Weights of a small transformer language model.
Size: 18 layers, width 224, MLP 576 SwiGLU.
Architecture: RMSNorm before each block, rotary positions, no biases in attention or MLP, untied embeddings, normalized queries and keys.
Training: 532M tokens, 4060 steps.
Each number is 500 + 40 x the weight over its row's rms, rounded and kept within 0 to 999. Layers, rows and columns count from 0. Numbers have three digits each. The size before them is the row's rms in percent of the matrix's.

# layer 9 MLP up, 576x224, rms 0.301, rows 44-81, columns 168-223
091:478512458525509505527559513463544527540503449557505506523512474547574471462518471454457464505509521530508510470551547531524492473507510501450492405461535488497483556478
100:490444490531456543528457498504475519523500542414517478497510474507517565486533513487545461489487435486480407479508571446505447562521501511529460486486615527591530506498
095:541491462516580554452533483519420484573542617560539520457558495475515495498477541469496505474522495479510508545479548563497496483529459452577534467472496518452477502452
097:566497523553523408464533435457481493525498500554445509425543541498463480555527494473481538496500537512475543517541361515595519523550491441533471494441536546530412455470
098:509502512478436462543539467519445494534493447552536534497478522499495492578534493480542545471458520489512605505474451483470507430504527603447539565499533498485422465553
094:434470557508562550526541542508457501543550441458556553556509579525512526535516482484503548546532509447466448483486523394520453500481598499520503540523483477511575487500
092:452496477568548491505457567512456538498529471468526464496494491511476502504521497503445461461509506533506453532508504533448526544550581516465490541441526481571542495492
093:472472618459549465462449576490534473452435518592481523405453506453470434601432489491477446495515537506532510458496448480534549536502537532574481480494525489513469419436
099:581488574490482528510506471539496544480428523580597546473538495526496519490558449544471467559572477498515483523502445487470455487488448522450453496462507485532463503461
113:495461474494529466493474574541409489483504542483535456484535591535526479534510446511488449491451511571471522464453434539417498506554514510437430576505558460519542507530
105:447550469505460627471467522529456527526538470504518530487515467384509451426461495455494487506503539452483532581473455493488480525554436503462486483487525492503493505545
099:481568413516524480488487521524472527545455528451470552455464474465506494552491523467481527480502416484532487484563574428512481440536504501569512568473487495498522557513
104:499523560386494406507530464511475511571530525524430508523460571474477486424525496445477442444488531435505458524498452478501483471518568526534514528534498526456531530510
102:454514450481473439460522546497563460509551494623526519480504608467483483437530555452517495466514484396586515523538474567490487490513515515529503497524472476436495536553
102:413482555509532478487584520539503565531582466484557493441507513418491546440512511504470533495531486485519467469522471525480510469548510492581512502504530553537478503519
095:497489476539477517507461514454500566472487441432449545520508504457517427522470459548489482494487548530562447530518497537509468517533474422543501495546468450508525471495
097:479581562509489500493601588567555498482534501534530508556527497553522471487510427604560460504559577453522512469521479419539476477525484517467506520482496496495494507516
102:471457480569571516556502469519490500511505461504492436515511425486518513498567535526504523483498496525479462557454576518502457484503538562561482519542486591509568500464
108:487512501445431429458449519543502506529589537478491537516520514544560468538500540527481523434573481558488487517580491510422532488519512473511440483526490557485504518536
107:502562489521470479575471543567489549456487544484499485449494499491500494448478513528470512486528446538491484472548462429473493479440497450516437475532461411454420504491
093:547543492486515505506540415449523419438509510426483516491567471550438526519498524506457542507549436542508445508513477498530393510524530438466487502584466549483527465434
097:442493517452482545561384563603433551517541513493584428472500495475574508507468527562556425500520508525468451509477545408522498552532451547458487400505507461472529517533
105:547595563437479531537455443527434425559557502489483519445523518436503565478479450448494385517444441543485452475516389514489521554512478449515499521520499522450463516507
103:507561541479572498565525543499555538563505473434556471444476553484443446496523499475501575533435523546555494501467484495407526497509494501484546527534534548548555541428
094:469547519439530531469549426512550504539511457533497486512501520439470503463503473462431522513578566461461510486504457544483474492467391474503519543461506537542538484493
095:555602516529482467525482527483552508409506538458644480436441476551502514524448474518461468448475547488488427504524483506491491476502469511499483534509464507518516539465
089:516517552528479436514609487577485474526512474466451519468464478511558410476500443514486545556567416484441506489538448482519452477512494513480489553509506505478464584471
097:492469517525599541486534493476515517439539527400483424458452571489501522535483412435517492532490500505449569581473495490454511466509465418508448489495531476530495515458
101:513497520560527496504453554521510572469522481465605541531540497497519477533478460512417472435557443475504526498487453450467471488479505509537509444527533515560449499537
095:525486473562508497495465540526515463551518564480457586415441512465477535465482488560506482505554479540452552539535377556567483508495480513458455522516461528475514521503
106:525486478496495460556565522502479530495462478533527521535475451512560440461465453458485508578581465456442562413453461460532464540480579459496526522486534455558534537587
101:556497477546527574450484533493481502549490504474513490498441515510449491538425487546571494515436576548519495462495456515456554549512528514470593512510422481514543525452
108:463470472468456500464549521500486516537514535569535510502452417504525444451562522436517503561496504491473461522444464479456521487447456471501466475542508586498533498459
103:495561483473444492445510473519512461473503499477497471504513560500475474497456511416506471498545539499600470489485474480465482471480448536579550526546518423472501484528
102:476472440506490501471484538488437465556494507520562512507525480529539495526551496521485611456405472413477518518483530504536476480489519431498512505504462566555424489592
097:454499482493509517481532516545512405441582559500496481516485519520470431472520533488505557436542541559489524518516550572545505425470556483558473600534613469602556451484
102:576523423464495524461495511509506498493565495514451547535537490536496503513437539495575434485481493401470534446526489485509507515524404550452469451513533597520470493496
096:523494508490492483449512616542486554494527478459498546526514539448470482417525442470526506453518503476510594506471463511498505524470443503520489456499460544498530545599
# layer 9 MLP down (transposed), 576x224, rms 0.281, rows 44-81, columns 168-223
099:538483483461525441566431552510544480469500560458446509502473525450477465481468438535537448488461454488552454497435467538456498475457440506518470520533559518473481490449
100:527478508526494537414549503552413507461471506513518478519491468528530499480506557503547500488537538463458501470433528442460536521541526493467537498443534469493481436501
096:459466597478544517445529483479502511526469515473485500501582452531515480556549501468529449506514464528454586543447515552486505524572454496556449525446463486571435436524
101:575424546553548464513446471485552522546530534531491464511458506454459522464476443527520432440490558439546450487520524505490542490536512537469511479546490526490483520503
107:529518560436494475491557524487530509512569509532571553516571428531510470558504511462517466496513473431423529527435564509463457515494503548562496452569543545538578456526
098:459532469513493486471412502527459548493526471532438488492459468559469468506482547528430510542575443526503541487469433499496557548463518449481519502477533477479528541526
100:522473471508515510497437537514501551428486498489507576500463478461545513483445390503542478528482537560540488458527505534533511477474539472470485492479522535539545494492
095:484499570478446502427561447485435518552467478490468513462528508446475515483583490498542561511449464484459549568497535504516570479511528529476486502606493545593558413435
100:574554509559505488569537528524502482532481407501476446514442497530512481475544500431560461506487416498453453406493485520516496532526511505502505508515509476520525446512
109:553524501407521504493549547455492515516428484487523409544576454447455589579472438590425468517478459568498493527500485537530426512501557462515527514458502472532416514484
100:430590492511506473478542535499498495499447516446510474492490475458550436547461480540551531479546452506569458521535565449475526518501480484495553430530482538563504574511
095:481472469479434420527527501458469452504543528566483454516587483487459491560498499457518514498425430516449513485465506524533472472561503475496490513487506530536428522507
102:398497546455496524515493567491520430444502504479563556536489493493467443560493555517464528494528543450504566518488526439548464531571426551536532548575506541522508511437
099:485512484451523492428539448538416494504511528582465535498452480529560477463506511497482544450559477483521478479488480507575498501547544504516455498487483495518537504519
098:442498583507495479468477475471526511517519458494453462475398579493553562547453479457497504499521510522470499555488442501537468535443533472485518539464433518517486508468
096:483435497551404471434501528498533450493527494545528445505487541539538507465504475463506468495550486380487472584539450501556476569529503522478517561558502498515543459489
099:563484532533495505562571550477555447467488507526487515546506562476409518457542416501505444462554501552500511492449508543524452514459602498536492543462443522568470573493
101:570486458503497455541480459540432427533474512449547515476551513502456556456505594479466548436553490511478495500504490553559525535435416484469478523529541515438479494502
107:499435439451564486476490503551479509524519490490564505495444499429485553460511505458450473425453497501559524486460508476535509497545471467522500565571542449505613507487
100:464494443435608517503493435528546525557473512475422474474515477500623541520420506469498568509504540475430540507511610479492532486570544509517484501498533517509484452493
096:504603501481552549481479414530433390606502434456489442520546502510484475583523526556462554535512504505449491486543497473454440472539546537454536541535458427478503471479
101:608554521566494570463579438421468469520518464521455554531542521572476548484550526527424538575493458423522545436532547496499469491517462441535541511492521507562518446486
096:480551537552478459535547567490567555517534490533547463551551461492506493580501550500553550458551501498499486510499546490477515521476592511501472556509609520486475528522
099:538494515507526514526496501503487573506500458462540475523485457507518537489555495500535506531510484546550455543457510451565507563524520524507518449600416507592489583460
099:475441553486493464499516427518439514511515517506540471433514549484438564458514462525520499543503504520496479494500466469542430518476425512539517502471561482495516527561
101:540504507499575453448457454488505461536546499507532481444458425464582500554508470471525493470507476519530506523543498491432511518471492538519483574504440475552556549466
098:530518541476503463532562519579539506462425492458489529440484461468436459560505457502481464489515509443523544463565442581498466538516522439511571443447491525533435586471
105:510482555470513513556540505520489465474491455468430497551542514491513498529500475460459514496562444488501573558532494581469479434485531473511499569476529517477475558514
099:496511510533520476567532513479494437538429497576459441544494431548464426457520534596481474529436567503532571510469548520504504459519447550473528543444537515478478566518
097:479493475428558539485481568445489497452499522436503510567527498540492434469541457391502483504469565486489492439486510523547518496502496518474432497493511472584451533487
108:563461502539492463460496501468493581490564546439510535437471425536563502498514489455530489545565438431536470510419496458478455509468432513494521543528481518463459465413
108:442528464560414518516506479577599518547546446536493463468496471456454519450506483583574472553484509511551446517461595483475476530575458550495470506565466506513500435506
110:538436467461526462514544454524456505503460531480482512444560475522483464472474480520501494590513510480514469476513513527491491491489477472532561400489532510528485471508
096:529569484490449493474506489492506460528464449538432476509529497481485454553466491506445418468492478455594473544552468488590482527463543574517520448515483584470514471474
097:450503462458515514509465461518519514469582546437466418499544494551467445532534476538565558525510559496422571467481420503536464445516431464532466511570515512532550519571
094:549511580483474448579514537507415540542430487459554494547410491447548404463557514446488542499451507472523518489484420508449453557491489537555538465503489520487508542450
103:529497526461548536464564450476528575469537520517476459536596498525489509523538531460492521572526515517493502427537553508503480483477550529461489516523529537466546494482
100:509513443476476457500586533462485589486455538479457535549503511453459503465540518542512523569443492526516559510537429479526422466562553515504507588469500464546504515451
# layer 9 MLP gate, 576x224, rms 0.286, rows 45-82, columns 168-223
101:475501491493477511445453533458493549536511474550554473494516482505506585467569493495555433513462421529508448525576499471540494494502490492566472446494527541454545547505
099:492520518490503463516430518539509500509528475553444496475436456474448456460581523549568463491485535462454475427513462504427534536493484494498536534502500511518480545494
100:450389504516521526521501498502610470567458424578567583482492528463547531512424498537479558503514524527557453501517427520474478567505530492532490513542513507548499492494
100:400516547555507571559375517524485514491489550459501472476538468574512501440507515524518464463558467476403406508477502486479471502474513469523475516490489472543482497430
097:602471504611512568473422500494422533547537500511516499447528562489588488489521508495489629540502505576509491499522498494521402478501477511496566435517537444489543503517
098:433524525546465498540456552502501500530544481486431441474518480507456423573527507508449478473520498493497398537454580456496470464572513502483520554479485474551461432498
093:526498564531562477492461489506475464533481511555470428450471473464493471598452495556476472551487457469521539452495539576501488533501494512529566509506498434515468465534
097:523557577473481531538505519507570469540478508553548495480447561436475462514584461457528498507535492527503542455551490450499507504522535507465521495517483527571485488492
101:531562493500551478437471464476464500451487476493558473452520509411448487561474486530522477489541520483400452515457498493464487486516486473515456517476530494500509592546
109:486458495536435458543546458463569510579508569429521500466477534531513400519483520451466537492472524502486542485433475456518486457518494469530477494542515558520488461459
106:453453443441462440550510475455507496486518576503484535477468498546518590485517476515517447546478469580490498519492542472581489499566539527447462519489490515507487492496
105:528505597484460482443469469487543541456452500550494507521526535558567561544575506461519554504471586472482505513462489508477549478537533489504490551560476507523458421486
101:497557520525454501539519497438472560462480507603501512436536520498492443484477457514424473500510525533534547442503432551488490492599510485520498479482447541512469487558
108:524519520470507499515478493468538483496480510590470516522443459490521514511515564467492527468524467453579556440543525563478528509491467549471487534577519442518507503507
096:445506486450481492487565481504541470494558559526506441467526510480475520536503531508406492454480500443470554468463526513500405563552468521515456577487447538452524577422
105:467507519484532602513452517507467549566530445552542451442561527519446462558478500517545503521592524494522518483488454439513470440451512499549546458492488553535461504523
098:450492461481441452572549417573551468429495482524455476390465438458503561493418491506495509461477466458506464478503480505474461482458432482459430513604498481477513477587
108:512439489541529492533538522465557501476491496539510542441550502507490561560523401590532449505493443528539526538478565488449541526484479553556485592518537563477524441499
100:455485548497500510501487478417533476486491502523525472519488493461468469481510446500509533544514544539499559462498569493545553514529471526473511479514469461514578471507
097:475485498513526454553472536485465467523498469587468497485494547497495535504501492533556479471535484514451465501546512467540432497483547496503494487407530494538457421490
103:563502562563468520469549459399470517537502452519536556538550552523578483487531503526519523548546465460490529569478496542513481503485469430580504483463501471540510448449
117:531592624501491519481481491500503456519445488491479533540475558458566492525570513463473509483528555529500571515469499475484493515555479503514471445521544498533529504485
105:500458436465466494438553472525591501537538461587471475490457472462415451525540489444445524564499481541468506514530472532481536469527503495543454557477453485536551476472
101:443503555438543467525538513482527483437565592444511488509459501523545471492525548423526409467514500517504509505525472503417476456464532468576517487446550498528495503496
093:486474547524533585546440499523491483572477536506522475566547539561477455564524461483446519443609504475440514496473564508450454487569538468411541464546518543508470492563
100:493444537422505520511522477541414537534534516498497492488473574479429481467509486566537536461517468482450507489502557471465469554509569499517490412545481535517436547541
093:458502423534545511427509554524508543530485514458457459466513527451509513474518412488578527551473424550522544485489509566477546490487528455523433535534570568478492445509
098:487450516459500535477451544573482489543532491520542539467469540516495469458523474431476556493493455570487507497500511483467494468539467465508538442478444511604488529503
099:496529498486580499473425482509488485545395476532526476448531426498487523479568438467460526568562488440535560543525526461439444482511554532457488487446484476516467461471
101:404497529579475567507454466446557487500460529535460556449436546408470531451513537484471469484523527501498512552541473456468537516487444514566503435469499561462561525497
102:439508529510526509546514519519540511464447569441467507561534418484450483420515528515439475497530448507550507560493487443518491519524452500487515556524465505494465482543
105:519519563551570557535537465504531493578493515477529557374550519556531522496450452497475464420516466469556501419436477528504488548512464497493470529481510465492489377487
106:517514479457490503511447520468525501510476531473480407499529465540538576522471515567553561468479487542517508420478503539561511529487441472505453512496408508523480499486
099:499519470463470476478455555481520477451550532461485514563584568494481439512467507555491481547554442445464466531514475529501411389420470495473529516494524404530584511473
095:527491503459521531479450438497477492556439495549487441481471466576501511482469472545465492452450485444471552484502507450486512515499489502453439494487504491477486538507
102:533505475456537505485520541534460477407576448529502497503491453515492525501474488534494517464474521416560468497476482508575445519488442517452462482501503441504545565558
096:451453501479501558480507471512433470533476483562484484549533488508521533422463550499538507456478486546497437462573513472512464550595549504475494555506533514504457559492
103:477580523416538583589487468488479547543480472487468515423476474428512473516463513474491541511519474457494455492514513508479504472507478499557564497560488499479574472473